From a checkpoint of a small transformer trained on Wikipedia: LayerNorm before each block.
Each number is 128 + 32 x the weight over its row's rms, rounded and kept within 0 to 255. Layers, rows and columns count from 0. Numbers have three digits each. The size before them is the row's rms in percent of the matrix's.

# down: layer 7 MLP down (transposed), 512x192, rms 0.057, rows 178-188, columns 0-191
# gate: layer 7 MLP gate, 512x192, rms 0.109, rows 179-189, columns 0-191
# up: layer 7 MLP up, 512x192, rms 0.11, rows 179-189, columns 0-191
down178 085:091142162186160091148124149087147118114160138103152156131109150145140111125092107109058178159121165118146140175100123157163193194139164151139131129079106152142152101134171118131029144135120114069148157160123137086139162096142194078103126062086162157155102133134103138161162139115178160089155114150168189085110124086065106161121101129156149149107174139087079162086146188156086113031167182137131138123115123130122161110124111160157065100159145097145095140037139124072153101105116093113119150152115090174155104130064123140121139133154120077078149124126162115170152132113106087127
gate179 099:091097152096136129108148085140136134118198106149071086155167142171135080140176105135144156143110187097202118117105109142188066160133133132100152114114155157068185097121129090090103117110113156119149161083109141115123128086164187075113117133144145121091106131098157087159133122163150081198081133110145112126113164155133070120125194150058142103079103139171087126083065127141115101103173173175154164177136179113116136133128110114197126162111076072128160168189145150038112121105137160091122112140158110113106147101132145157108154140162181143086116164105097182088154123086137166131
up179 106:109071146141110095162145116085149111116128142166131124192092177190059120125159125126235164139099159063115097173122154064155140177170195118126075102091173144106093136112098151086126153122051107092114172157134095099103162040143127072083141157119145073133101119157111111124149097132127172134128121168158063103213155116138083173069140132083173129126088163142102148117138144118121106134121122129146152133134168116145150155154121115104111058146147101163142139131164154148092127180149104119137095105134118119121164150167062155130133107079128143120133117117086059153193134159134110110
down179 107:137092065149173103091100130142132168086102143148189107114109124144130136152127127100107102106132118170087125156198091162133117164132135097122077141087108129136179118094229157127070142148128141129111079149138159064109091104140114151125138166138129137033101155136140149117165135210093114154097141072085102130148123168164117155088134157111142146130160100174117065110151083129116136111121085095142113063125117122138145132109115166086133128178166193169098164163091050133115044161142117109161043163106112120140091153088130155125146142127124169102136120137196179108191087127090147124
gate180 100:123112182128133134145169071070143089127184164094130129146173176123115065143100160124095154120195113127137099153099114094143113106107114115115103096123083194131050143137136141109130093155096156101147112103113068119170119186154153113111165174195029113140128094066152121150149110121173122162114112123153118223118123130107192129205134163133157154153139136129121163158147152108202165158133153102141135115150096020128140089152108116122161096143127170146123080094144130125131142132136170137118136106070075128138063085121160141150106144153156131108108099160112094142130128140100069056
up180 096:187187107112115120081105199127135150128089171120147145086101070121141121125092086138091106188184080092146122093112133127053117110172172163137131066207149105125224073081095161168123150096162088098112189124133195155104142122098150142112153113050178120145093077139129127112112146140087108076127108100101144112147157142150088163141142113141150147127158101163121134115150067117110165098091121150123144150057123182178096136086148086127120141179154117159079158101147068122169102100138131125110116116135126088127146141154164140178145105067131129117087124121105139138103102099169194139
down180 097:119167092158118106107166187209119176100061123165150107148147090086092115089136121118157153110119100118125170124108110142152159163141164108164115094135136096175208079130108089147164159076174117137118090126115154078133156090101120147136130076137141153116141205150089143153142079153126165122116149107126128051200136133179116102111142100135086097096164152127207151091161117137083137096120092167095105102136128203165035115148126148107117124087139115141120118114107165132053127154168110165113110106149150177146109107115136158093141042067143108130153194148100181114093120111163125137
gate181 098:072123087136169114150147132129060061101114120161145157188150141172112142107111101142163119106191190181129163149113184165077132143188167156121135187121081134187133135131151124193135098175120081076178095100121093104126154109122113170137176104168147145166170120108167128135126151113094146145161116150109097124163109109117162138145107148109146162214155075139157101113170177106213138199123132130080115123115176155148093121177146132141103154090130140085123143180103067110166104147100103115057131150134116081168135094123114109116137164085137111121112139106117203085135076119086168145
up181 092:094057104064147177141131146149153087123097129171184130187166181184128153180156132066131166148135126112196147110070170166187164164094122123145112163111132135167119140132098095129129123133137119137151153142151127111085097087158090152143143089140117143159135110151131146067166163067125128107052066101077062143104142123124149095127173136110139108170035141153170104098132073123122059147162130108104149077117160134076055163141115160146151160100112131133061166094156088111117092139138109151151111119167135119164131091165136127096100149060149154102120123131145160112168077120148129071
down181 096:129095104146144114113111111077142094133153096110111095113094129112107164103115118156097145094172131083151116155128140151094118149057117128086128152124146142152092147146130102159135090165144100081137162081124095139181068082092134122148172131138131123168160152118148104074155142179136146162160092143157117177159064124137154116190197135206095163105142077149164119108180146210172123153077140143107177139097157135126094126117166128133138111111082146084148141162206102089179090140173145121144184182137148054158145054137112059147077128112071103142065158129110167124147121081081120099
gate182 100:109110059131173097124115143135126132103163152144147189138151153143158147134118137174126144174163090174100139034088134136097136145127085101222113132146140186080188109165168139143090125107190139159192197150104119146128078069116130126081092076117147120148141128116085150133147103133121088168151137106067158103098124193119106139160096136182119196110135160131132174129141186198091145125110089143102102134105084099147104108131176101165167150127164145088156121150103099155153116197172189163091126155133132147112101108110060149101171076137139166162098139097131135144161107161120080116
up182 095:118197145109102107161100119138118187147099119080138147119102146130113143156126162154119143076119161117088130118179106135095044140164176118162097173145127153146117160129156120171140162130152084117119105161078148109098080063072202158189126109109188113173122091138080075124102185114134151124083116081132159164086100101082113130112177119128133187094072126099147170148137066142130110115175156075117143143190174170121164149096125138158095105147137140151091113168137173080064123143095132111185060197175166138159093114140098096133087113099132130145143124138169100099084141161118084106
down182 097:135099159207174110106093157165126132104135116101110155172127154134069159133131194153077143194181131139153124103121123181086122080124162163173130137110164123135192113137152082116091115071075132168085127216128128128102125117124093124104128125091151157177136153098085095142145171154117078184162107109093134120116133193155136076106143068110148138097130137126165149144144083197115109138122130121133143101134097137157138118094151115099144143115106201061107113141177130127068116122131173131076108132055146125131083078118147154115067117120152157122101182111141117127046151200061094108
gate183 106:063178153096110164170107123135124136130091140061144057123165142075151118121119190075176142105102116083073139127123102135151133153140185068136089101134111134159101151128072130112163128111182097168187089187147119147139075175132176135088136153150122158106136103160126062077113127082137119099099134138142150200125083170128111091159145106158124144126136119148222154137112128097154134077094134146125142084100104076195169188118113148149119149137128096158098116185104144196118143116133136109098180106135142076123121138074097146137104125138057148121133086166144161056105173108083119093
up183 108:159156153164159130067147104127125079150108112165151113090174126106142130128041169117158180129133114127141132118127114164157138114138128111105083122119135100127139123110131150145128119106154046067190139167121118085155109084145166154144094185197093135129151126157167111058145108137102142157138175108096141160140051069119060073143148100123179096073146074113160116166156122117149100109169142102124166168124080119175142192151170150147169159086130130147108102195116165207154112087122122092173141179162124148091099132149075051101131104159104143106047145138130147150102148122132133164
down183 107:112184129121081151149154139146134161141189114150111096165093103174087116146169071102091107168128085101115101151091142146152172114142152092121154076088109127103118167110124125111125166173132132129080113136111186136120132182117094134093143062143140113103090153171121117138108082208126076107130154112200086134110164136135219130106135134152207179217115143135121150112123138087121140120116143181137109093133095143084140100102145141145146096124156132151148111072142137054157071135125114186138156082082087176175120136164070125152087171130061104134138080100082188130107132115075165122
gate184 097:155135101090153181089151093154137142141144159114099177203112131123130059132170125128102119147134124083110100086131117070113178151136062074137096076103105151133145130070117086151137148123096124105087110140177126130139146129129138150166152105112087101119073136065127196121127130137187079131164172120110175140061101068151167142149155120068183111170119130144146117130110077149175155187171163135150073175130110088181137110090091159146129115101122159166139177153050139047121123185102145111141079106149093085196179093144156109117100156097145099153130134139113110073175125122138112128
up184 107:123130093169144154095121169137106070165180138102202156165199124074124173103121172161156100136128176138080139118102089095105115093084137110110130121150074226145149171074156111161140177158089130106142145164152155120135124169100121100108131119103142118104183132103163099101142166100129117119127163105148139142152099135205133044139158157146086215173125128097126187136128154118146165144104107145144214090152106144198166168114172103117126136085113165135110119148158145075163158186106130118133125117128148161138138120191160138195164139096117099190164128145129149136066144107148095121
down184 101:059077149134129169118203113110174195143092121155096129118153098118138103122147177130139136164086109141122132121130150111113085110099110154089115127121162093113118124163093131125181013143118126196203154148129126111096098142117160091146086170156098149154189185127158143121150112113088105125099112127098098149135118079140123102171101101145069119167149137120154136123163118159133137125107137095174108124084084137130132108064114142111089108096078135112147041123134089162181144135092114161121132164128129025168150189141164161145116109126161229093130173127094157088106098189113136147
gate185 108:146153174082100148144115091185133165102122138131072109143130153066144074109082160104134142108191139095109174136173188140094147171162111183166157156162174133123105127127081085218180129102084082128113087122146139120138149116205150094118128075128123140102118116162144169124065160076145196095102103137125151137153087148153158112123128166063113084148126143188061185058137077111120120151070153127158099115147134182163151118129154120136057078168108119109144138167157129118102144129095131104125129132130116111126154113202101176073122126089103149157098115075114141105105083111093110127
up185 103:156134175172146139120128120125155157161107107126104111132161115154149117102162115185117131016155154133130127101125111137143213093074137084100104168150222104104105091135096145152165186142193152134130136137124155123147157104166137112140107137162128069099120086149102179134159099180121095125117173110132095084166137161127069065176078134100090090157163139187156101048098075159090142152114131107165149110116118098206136129163093099131102110134064141125140140145108137099137145098104148164165083090079112138069156119090154147174089106097093106175132106152075142145090158142148096147
down185 104:128135124076110103138113164128162055144129132090180133075096159180100107094114132124119112105097168163134077123076146116152154105129139150154181081184137103138122096155048152087184140098120077123134068143191139193154072088131177116134135146145120140123123108180078147131113102138142147123142110157098187120096174111120112101082112118097115133103176109167123119128102092094088155142165120082155076163049076115168176124168113173136139136185145142188142145154122140062161197080151161120107150113106099139102110153131172111109103145150234124144120115107170110139180108142125099079
gate186 096:070112178098135122140098080121139130118156057144121122130119107148185194163067141115083206125136160227168164162138087199120111173143146144032127149121102098134131152062126126161148147159082163157103142139125158106120157167105155107117174109104143124138087156112146162165134117147150119147125148089066183060067161152139128068102101100117103113171144152053159167145147142157143108073092113191128149088142161151112190119109186138119147115126119139125163074117096151155119169137125100142083105109128087153102091119129107147187135097116130152099085168152105123160143156155131172130
up186 092:126164100136159078115120182147193096088097148097107116106095125096149157062146136181151091088091133087088115148180218086190162076122146217167144070172073165079137063119091148115104088166119115116147150107122116153141137163142111137119133105152078084144131120147111072113144100106102090134121066098188106126145096098174092113123138157159123140117198144137078121152119134119154160163180088118135078157120101136188133079159107153129151128092118109126119120158165079118164125140170138161097167081148100121122133131121148152162146188139066053118151147160080095089117160133115139115
down186 098:209150109090156073130113144183169123153153153138125141170198108141132121018184105150168107135032147091130092120119124069152145099133091131205193065142148111095145075157110119108099131148151075129117078105110108153096109128173077161122111162146079087091155106141123117093143111103124151101094135104149122151159115102129140130167142116171138113125063112162107143111115134117148069191188132116179118157131129063155060132166063169121101124141186114124099139140136097112165102133157155140112115112188119148117153150176150130163080166120156072130131141126177102147107126142102151147
gate187 097:174098152147126160128078118137160164141092147100160146112148077186171084104077156149136149125130090078133122134145088138075158115106082116136180066113109093093139160107113127137114181118171115102122149129150202138094123066185095179147123092161147147113117169175158136166153136118185125156104082143087112176132110068030122074114122136182119151167114125141170145135128200115113136130113114104119113142100185203132197116157107141127176101133109179196144100152051097127112095105110155090176136074150159139133107123103103135097108122156147132066122164136194094161128131113171123095
up187 101:151131175112150142085106094144123145127106153090109170064200145098159181107131161180123147102124164176077139091102133134156134163121146105113067139120161120093147098140152143119149086143102143105134107150153111131078033102154085100123184150129140107103105137155161103088182147067105144116110142152105182119131125164071144131099167198138099092185134160135131083059114174172166121107165117152072098113134147079188096145139124126072144167135054109112074188158117128079128096174116087185117135133186166107120169115140112106122195102103127110084112186147175123138084158119139134155
down187 094:130088095159132113144176156123135077112150174121168132130136139152115021092106096121152133123177093093176127146144050126105154109121151159149180155186091099113095116157160160061126147113110085114169171094143164126176164123098059149133122106118069149163142131125154123197100162119140092168128124135128103121127081083092065133120134078161092149151123125129133153180133136094131155084108143117200126120128127155156190175113114161154158087083182174099126068198116086086071152084121166127173153125077095133148125116187103127064093147171154132133153123120128099122163107124186111114
gate188 100:122170151111158105121091151165123089072096164073104154130171128130152120144158156163182149095110126138106131165171063103117142177182084147096094150120153107211131199116152141127134155133108168159154117147108107089080113121179088153143124160155156166083135161126149104100083093108159118132172140147125104114166156087111177117162086148126151197158166148164095118080143166161126150134170130156130160115112185103110092205221119126126146120133155132115058097150150079135151127186131156170162138120141095074185123099110079141081089139164136223114148149112118094102157152082107105157
up188 097:153170125112084164084145154104123117147090136071052122117150138143118163093151077125100147171130103132125137117094121133124154125120117150096096136125110126141149105097127017157163087149111192092153137149099070108135182140174093166130198135139104132142165136138165208117200134156131088135090089184141168105132122145144152147105145165075133178149146159141145165123116129087077046112112127072129128131102100158124094094110109105160137126140154061112100125111178182116131121182109148077164134126081101090088107159120123173159143132117157157178151096104103167097147097160148224199
down188 094:122115141103130172124174096132119139124111138121070146200088128158158105082109107138109169153142113098134191104092169146150135137159161165133129111165106182110141133114224090136159120112108146087129136116173139157095216113138177080159182168158105126072121116080142141164122107106149123171144070118118170105098089137113143142123175110163122129116142184132051118071141112138119066130119080104162152129116141122103175058163114155187145057179115128079090179078126157120118121056122118088113133140081093108043148148129130085105101108213129146112095092142129136119169157118128149142
gate189 108:128092101118120128164128109159152162127128074131148199155150166145160114089226120129113159088150131103181062118111125158084162136131107141110185198103118114185132133113133125144151115089102167163141189108103162102056105134110138129194070129123125154133205107101130112175094076126135109118130117097134109065121141160084173120134178085124186094156104133148148101142144117166095086122110065167084159129183118141105098115151131066155091143094166125142129090085158112134114170115117043134141137093141091168140169137117137074163177141131124111138125152057132144103170203126076127159
up189 100:118125143105139103099123107140131130155106126127126131117152115133139155063178149125168137163152139166085165099160149096131107151095099119139148122150115212195106128148116136156140078094104098151178105125205141114138134092167163116179134085099138081092141180156155204145128143086110111084112183119143151105139161160134102106150161149135154135144112123114127191102126081182022137116125124094107164118138162139110085200149130159165163171164130127046135112103119079162160143064139153208089115119147059116098179141117114107115161144145129099087062158097098169086166152119136196174